{"n_layer": 25, "d_model": 160, "n_head": 2, "n_kv_head": 1, "head_dim": 64, "d_mlp": 640, "vocab_size": 8192, "activation": "squared_relu", "norm": "rmsnorm", "norm_place": "pre", "norm_eps": 1e-06, "positions": "rope", "rope_base": 10000.0, "rope_fraction": 1.0, "qk_norm": true, "attn_scale": 0.189, "bias": "none", "tie_embeddings": false, "parallel_block": false, "extras": ["exclusive self-attention", "learned residual scales"], "init": "normal", "init_std_qkv": 0.048, "init_std_o": 0.0, "init_std_up": 0.048, "init_std_down": 0.0, "optimizer": "muon_variant", "lr": 0.00834, "lr_mult_o": 3.0, "lr_mult_down": 1.5, "beta1": 0.95, "lr_head": 0.00972, "grad_clip": 0.5, "warmup_steps": 51, "schedule": "wsd", "decay_fraction": 0.551, "decay_shape": "linear", "final_lr_fraction": 0.05, "batch_tokens": 65536, "seq_len": 512, "doc_mask": true, "train_tokens": 408200000, "steps": 6229, "dataset": "wikipedia_en"}
Each number is 500 + 50 x the weight over its row's rms, rounded and kept within 0 to 999. Layers, rows and columns count from 0. Numbers have three digits each. The size before them is the row's rms in percent of the matrix's.

# layer 6 MLP down (transposed), 640x160, rms 0.138, rows 222-262, columns 80-159
093:598531445515477505505422475449470503570535472464484377442578578507470446483515442434449428421540546568551558531522513425519460599516497464486453516590509576464493557478523487522487495455594552527551455425528513519510556504447501460418459528
103:550470470431486502471499564534472463500576462514419538494458506525455508560541560483449532394408496496537600382405472559529465475431512478488493514509457496357532461470573539488475534478507454583505519388438529599436515504450450569483457431
102:520516488496453446369544494527521570561440571447537486525454515580499554511509607512474581616436582547523475478506478439519441576460444489521545388490589610542491480558533559544519550520488504586521548525513548459479508433486444444351540486
113:551409580439571474406464521564529421514437399446501411556503560526524551546542535479555517450419526526483567552513475516553480509538500435490419460510559537581484558448467489480542549554415443565520499443582488501608495448443492482460545510
103:450459445542566580432507501545537460565427524462525539390505435570486479542505517429486479448502427444530395605505417478561446543593562443555448536571558460494506491550466461450484512491561467505459445476465552481538457470530538536536525477
086:443465515540569572496533511621481510445520492464541498607511559538547577553527478467454498438517407509474544504401540516575474494550468543505402460522527552467443538529521535523495512415575491474456493525513435553473546439546465501532584592
089:542468375493502509555432485553539492534531511569506585466463514493395420495499555466529558511418463506596528482484461393493419564488434499500427476510556542465487568460384506451453503498424474544542507509573457534453535392452482436552474546
088:444565484511455612509495525604535566502524575607580495474398481575508560519448516406488458599519428463417587432551529540374490445490507495527506457599459463540526517496445503354470510476612490539534423459467512554563493512509516456602529514
098:480483532495520598488499492516472587559526495445542463437582511563550519466487575480573386606464502461444590596520486454468490529542515458444583514614417488549492440473518557518508508491481548524473404562430485500540453540510537496483498536
100:474570488513528421542430513449432509443516501404484514473494487460510553532446432507475503466421397491545561526412545488473374502526508531546494525515503443593477483522477443465490471496481557432522536513440408496575432573492507459435614476
108:554492546597581542486449479461462456566520510596584542378484495443564429597495577522473522504540499537442569538438470549633523431540523484495474482470470543498467479455476520538544620526456489470467575559457534470445414473567504498393497524
098:383501520436552509499465497514474576497588523498480483536542492523470436507567602446412507547475471472442547496435546504459468516440617483457606551539586611507432530543502570458562516589517446554516514451572452563583517378425491504461552431
106:594427536514529528521524423437501471450419486456543500479528645514538413527504555547602408528507509534576526493544582526477563568567489531519444489498556591536495456490486493555487417432434504516524507486438577549570405473456502480462603545
102:547534501479532539543467446541614552598496474536543425563511478531479521538602481503457387479529558426431422600471536458529451528467521462509393463512500496501506524494580563553560555516509467510566582483553523487385446471534550504475491486
103:484526458513473461545519443520583546571573511567529541536556472495462565558446521515465565527524477522528492488456523473456522637494459456430498554574428463576457459559442511484496441515547413481448504494592420454515581515513502389512524419
095:549456448479580577632554570577497470499510476457479529596414493543479529409430449464536481519462533410538591430565424399546435382497517518489486461515480472505514487476544461454424537503490534522520451493394487562527556495519463533550421512
094:445506625535414505430483607354483456468571395507571615556556507578437569549576452462436529496451439467531472603550474557465503533446519467503532516462549512395467483458496406499477509487491530490481498492512473535430413534523458490478500501
110:506520412504489553600430459496560502506577458518612538429592374483485576456487530448474538512510455537516587444464532518498497487458542590447486577515550572437561560614478478498470526465471615517420405524573486475559525457490603466547492519
116:491484568525505458551508453577454456573475599447499520499545546459464482471424462547524481503557483446490420515564479485418489479511519429528500454513485447512486525559472609576536536551449487541550469527465498453530499440421554505424473469
102:534476576454545511505531468466513491458462484492520549551400454439574476497536440549540428491561543495602550484445570585463492535441458547635524543542486530533483479394502501517428502559456480454426578473476558485597523485513529611449430516
098:479514530489480501551521546476448521495519455456535512537528442483540555508400494530462429442454471563479496592546544529461445465510539515610483549559485562431510453601522480460468543512470568504581453495551467528522564581547477564555576426
109:583597463531416495551530555515510567546524463472498485563594472498534561534497449471453440592570490444471480487535407432471518523451485515490538458527444542500490453498551488519526514454534496637486519457631562479442570467566538599473532462
103:491583579563535549391476460421506431602455515503501517467499582484462376475492451545538480584435489513512403500512503514538532591463483553487562479556465532532479485405462556529567488462565419485473578464576589442582555512446437480487572563
094:433568440595454440509499521438549576474476523516486522509639461428488483439443570506410502519530476604511467486513532454510490423503475490567550522545518477581496582484469422495515498431474551440570548473470425495507523517592520504488510453
098:472416493412462450470518450543532550600511504413439529544524501409428476560534480547406526469464556502498576449520529427598509412477493482567547443468489507513478500587469585515470569489498494548491490613447419479510440544540554532502429549
112:471586545500484535552447608533529534509495612430488445472523426466467466597494439512543542572506503428437500557516529494479481498531493538499453439566506517502449421569488518509442421467490476629536523580528467580426443548532479421462471421
098:513589475569492379464593520511511517523439448518472527565400574492466469513442465508498576580526475496510482516503466513549478559503498438492532556491462480561467482506585522498495475519473472466413547463502438548540539536510571556459403492
093:508503451458519487516479547410509542500549418526459461511487550491434500506462551482534478497562433392469489496548516403475457530427536471478496486588469534423467540534531504574492499546435456457592475461560501506469577525485486442542499550
098:496532521565501484473487484458459527558510526482452451517527490456535486473518549585419442489487534525542505433457468435568559377375577531530539569485566564526471516510645555431430478536431598509594529521584532444454498508565583481562480464
093:442455570480482490465497522454393437525398484538465428403497492582456530543578469485571485515595543498510526510478501457547535525465535425544475538426427438518543455473411481522427466460398455512557445527455441592492465504480470388517514433
111:543489573481478471544553565554432488449376562485410455597554506612491451475468505401540470548523639467545496499465552464498506426639551533492599499491475482415447487437501573421533471519529379510463517432426448443553539486452497473463430450
107:598533475485521474427489495578573447566494521452550439502495478525546479536524522465559521473453440486416551499499509601543426473545562483416457489450471486479471548603553531553516389461503443536516497477492480467360489476655503516563480477
113:403584471388403577402591489462452410508525557464516441507485449591482532452460418589456466467447557486518520486448552432532514450534511544538496514481461472532509478503530482537462501444457585406444587446553532535549532458459475503411481559
093:585478495554561458525526497555464508505531409471533525457503442522515544465458596533511498537507467470520465510483432556463371511508466461532446461402580568490488551439436487607368519587462402563551497488512495456459402497490467481477516434
096:433595540518539514483475536574406454502487470491436464521534492611460521561465525450580559493368497538502436467446387535471605570472426465469554486485556553502428497470441564514577530551502557430528503578550515542386484466451529551543531526
088:525528560522480561493507503487561490472455488568467543471502425536550499518455511474465494385551461473426569544515598473512462484508566551484447561440567527468482495524457487521468491564552585519494600490589494517503608490449539491538476491
098:521543531545469527486531555516601653576585502581533490405449444578507515473450449523567493521512506586546425459561557564491522488419466574422506553522515530570521537457522619478555447650584471570450513514527424560512525440488475436509443518
101:458571406492587460443493582546481519512480461489543471519505442504564489460469483571509544487533479566531518530536491477440502465502510583493466530501472435602596370480566510516591518492474528525397533468565390576506499556443487457462458680
114:579458515513414480507508498529484548489424458477520525519467422489507506551442581408467534593454508416552495559512567501485470500584542456485531550437507471553469581400523579418526573547548546512485487459533555596423506467504508467497427423
099:549519484534521509587413466525460504572447439549463439579448436447482476613530567469443512595457466527486507523485507508492470459557475530480448525494459453528550447615432415570547524363518565611573530424499529564519433529438528398494391479
104:478602521552552437529618484411514542595478479505442489445542497492394496490505523467505540559542488438480560448560613429492496513467473505475428477508507540516392458365475566499452573489464477575493493431556547476420490499491515540395429479
# layer 6 MLP up, 640x160, rms 0.191, rows 223-262, columns 80-159
098:505515497527581552599469449561491536516479497466459475443471461498391479543488596448462433531525478544489486544498501538465530512557409623447479452456526438518492473532459462539563450497421512484476427520502542462521411460501521498443496470
101:598557492608523512489481454507577431445476492498488422495527475468383440368511485565460484509527532515523398511491444572530507478480492486584441591510522584521580440625526425501541531449527494499539475506465466483549445411474527477549578473
110:553574481472436558508537605502568463514454534576461483605441459455507492433431483551497555521518502562495393507419555449476480500560440471492502518505483498545478518469507443422581577489464462454436473417467530507385401538456516563547603621
090:505524575478499449507483560547595430476529437534529526552451457506512501491445374481487424471554497501429552511541526480437554436408481532496511487429547459503560460589453395481645510556557547467450539454370540432522451453546531443477555536
096:518395519514520525458481518428596527514480457471503505498509493478513531522470607493492469518543525522479466539546495626598515491530475532497444502533497531531545485402572576489434475535606521460506436501563567528513547532498468578580512441
105:535461530555568495490456452457468456525387473534542505486558524589455438491461532462458566411524518445517451494506517481443515479546496387530622384550392507514435527562545484544549504473428509465531480511542536500506537505461509430519543394
097:497563501405465447516511447491505578423483449473501510473589588525454450526542460497560533492488477461460420487450456526471499616437516553498459446499440472482522506624487422590510456532535515476408551540515482497600586507568436553410538512
103:578492443484525424487449523522507450517489486495484543501410546512533557526480477523464546505496563456541491470437551521528507504594433436435447537475399559520585564581490462511529421424422532420541497371522502599520563492499556582476537491
102:580449469455481587469530555446547472481479584565472511415557499555436563526465496505503493535578470415511527502538401522452497549413405426573494493424432538545507576541507457492536502492564499493394520435578537494427608557537500524539535518
104:451602388493520506498501514528534468531487496564474520409517498502490491557652448558519452444532416568515547555457522513522538457539533417350498415461431420465588499533549593530441520480418561542449475509547490470464479418475427561505528514
103:477494483512463505456466502510520473484547463475463458487368530485463528495555462521402466581463540495615502544567575507482552484485483511504437496527422577490587467612561526450523483545434430449492547445496469520541476479573405589553540539
103:423458496572457513505438435443462538463476561537505542529442508508467493468440443480479507566470436517527562397500457513471540433502513464512494435428520550389492506509512424375568563519545480526538460510495420545500408438496454487552525505
088:492467509416465464485496495468429540505487576538537479423471472503476497429491424563547555562416415518581539473547558560487473497539470425494585489416472452487560497489445427439510504418616490469488435530503507570565531436479524527553475530
106:508484470514418530422438602495427577526497457462507478549509476517485486415536513571489552558492528558564529523478608484529571534484482449644473591592511515497441462470524519503350582557501545425563503581493427508531508500530469531517516527
099:490532523536502456515431488542521542452435530600451478481483486530411589529524504409537515430458539516520490495480615620497506615492528546463490548438397497452525588618465441466525402458479526461537516494461509547510457448527538429523589531
103:495558528532417526449526441428435515429485423437510512342481622642496543483496470433416495458513530561472488499446468551504540419517475464505566611448488469501461545478511467526590568482519551535660479534454472376452526548510521495535447573
105:495518483536472431495551448508388507498458575492448491509513595488549430550411511521455452508486590515491429488498502472413478418547442412490507355512492438570557475517396458497492507465580468460535452510586526522522458526442432547471516521
103:447477616564489510465376512467531543486427487525535531533545452379543545602497535482556493484449599554502483492553524545460472560557590470442493647494404561452456401539474547432488465516517520456501481496528416658578541497554535519488536478
110:471538440547498538459429473455501501497508518639558473508457450510510525480458376494375478473578537384553481478526437483525496439411532411448467479576562605487542586420463481565535494532555496439503551396487469463493530572420487461500512485
096:397472535526529452533518513472591482519545497478578532519503579474445504537452502527459503481452445520470428546490511533577557565568460509559567528516446512548527502410479564601410584583484505485491414492390459478478390533402444452453474472
109:498535441505483478501530433492525348496527469461537407508544561599539510399433399543546453496531556485465508444465498444565582453499465490488478550424469499506462511488449441486606509504482530480486383537529473553429495528472483598472500512
109:604539575477420533474568530539507423486459485492460494558493490397397505465553511559543575484517568556547506525453577526533509526435375614438470514601572522536570414506556512508472526514526505523537442531547410582554533497536439449514467500
104:501543565502504405458519487547495500501584514465481534472486539405510477490570444559541476416555520478503488512485462594431504548538560466447546599486603456485486545495553552520507476538475472514462449497468509558606596502589442438520535552
106:515516486410567611518513464503485478474486438575628493486432465546518554522415510554447407570589447559496501496466555568432433531555473504464551489461487533495569456525480542557543514396562589493521432424545540610525503427573538509474454510
114:609434513487532546563531434427494545515447465483530565511459485620528533433482424488477512575499558527476457502395521533622517513496611438557444477495387583574574581541579448574536512506577489426530513378479465504478460390480473430498509462
094:545552434435474564527459536486387553410495445571529482504578453584414423499463634495544434522482514488506528469456502451461578571511486523467420497550530480430521532542445455506535470449531431524492434438501539453482418556477478542559490473
098:529531494482512556429524515558483594476504456429589538539436502514442508580553398542552517554465464534548523464462565517460542514535472495461496493447531522476543415525436464495508529510533579450518492509425467531449503473524519571486558529
106:472580428483495480403442509445516501492440442510558524531502576538459472434407425496509529544472553532543454527495479490500602446546559498566446554574568549522433487545579417516574394540464516567487444489491576593477438484470397468534484470
104:523470473517570454528513483486448582443458494478495570544481514491575525465462459581498528474481443482576456550505514480438436597572520494450401489449388532482555576369585405474575512502471451474486477491569490483556473541437533498463557512
107:512507515521414436506431509452429461429413489493490590426476515558601553589518458532486511541492451526568485515479487552566566474518514550518475538439515433521477441509527586569495594503545557497556573490432507519430461472642526553584446496
102:560508585559490555504429545555470551613518413496480531541483493513465548515574539501577533511599393535506490408412462509439482508481530531465468466523544548538494528533440602533519430491481488503418546431537519496512468563500469437605429438
091:513558519493491552579508491477556472382549539588520534410567577509499574435488495444521463526437633532531551434512490517549476444484521403487493523478510469581466461460421534439521523457592542473498579446511498586448585484503477468495510396
094:390526432456499542489570518403517475489545475473513530541529571580501533509466476576554475593515477577533452488480510495521474517590494509455447486447584573518444554517452430596559428475436517520457482583473496492497444469412500462511572485
104:540532431491486451567494451520543511539439528581513485453482533494400630533496556593512416492584621487477533457511492463524430443367511567538526637459416446472595484411535485451580498575537440458537437484505495527520526449526541503448479568
101:450471419457515505559502462513520436454487547481490564426531502540481508537540620520487529505477528563523514460529514471491476422507502540472429432564505446528489479483502489536517541518454475366634462398525538449585494545458447564566554549
088:450571555499365496479488520432460525522437464509407483622501477556475421571576523422462415465470532533511565446448436511467478457488515537455501605463457554535540447485603487464462495532498436501540480446549475516492515555559515547478547504
097:484490618517488530633433495481403521548449421548400503416522472530488458510546522451414472568373512559525592459562540624532527510445444446499534517507470543562423522525509440437455510472505509527490553454533507476513496506639484419538492536
102:485475467433601599398513506528567472474506531491563461473521551443461508457527422612406486464488521514517527500402422450458531474472390557492483511524426604541555555553464490513465430478476498409423507520576507517438512384562498455542534553
096:517580475539554416426464518426498438491517525508505476432533586516579495479533441477581514486366537479529478440523604508588454489599451417546565507462478512504582490474499551439453484566439538549545439586490506547497543499495524490527519450
098:527539548545481538490483483533610427466508511469547515512564523542470487526443575572514493539439551555513436514531448500481522439490460418458468509428537475569567407491503507448457664463530467479422460397450488392424483455496508545455486555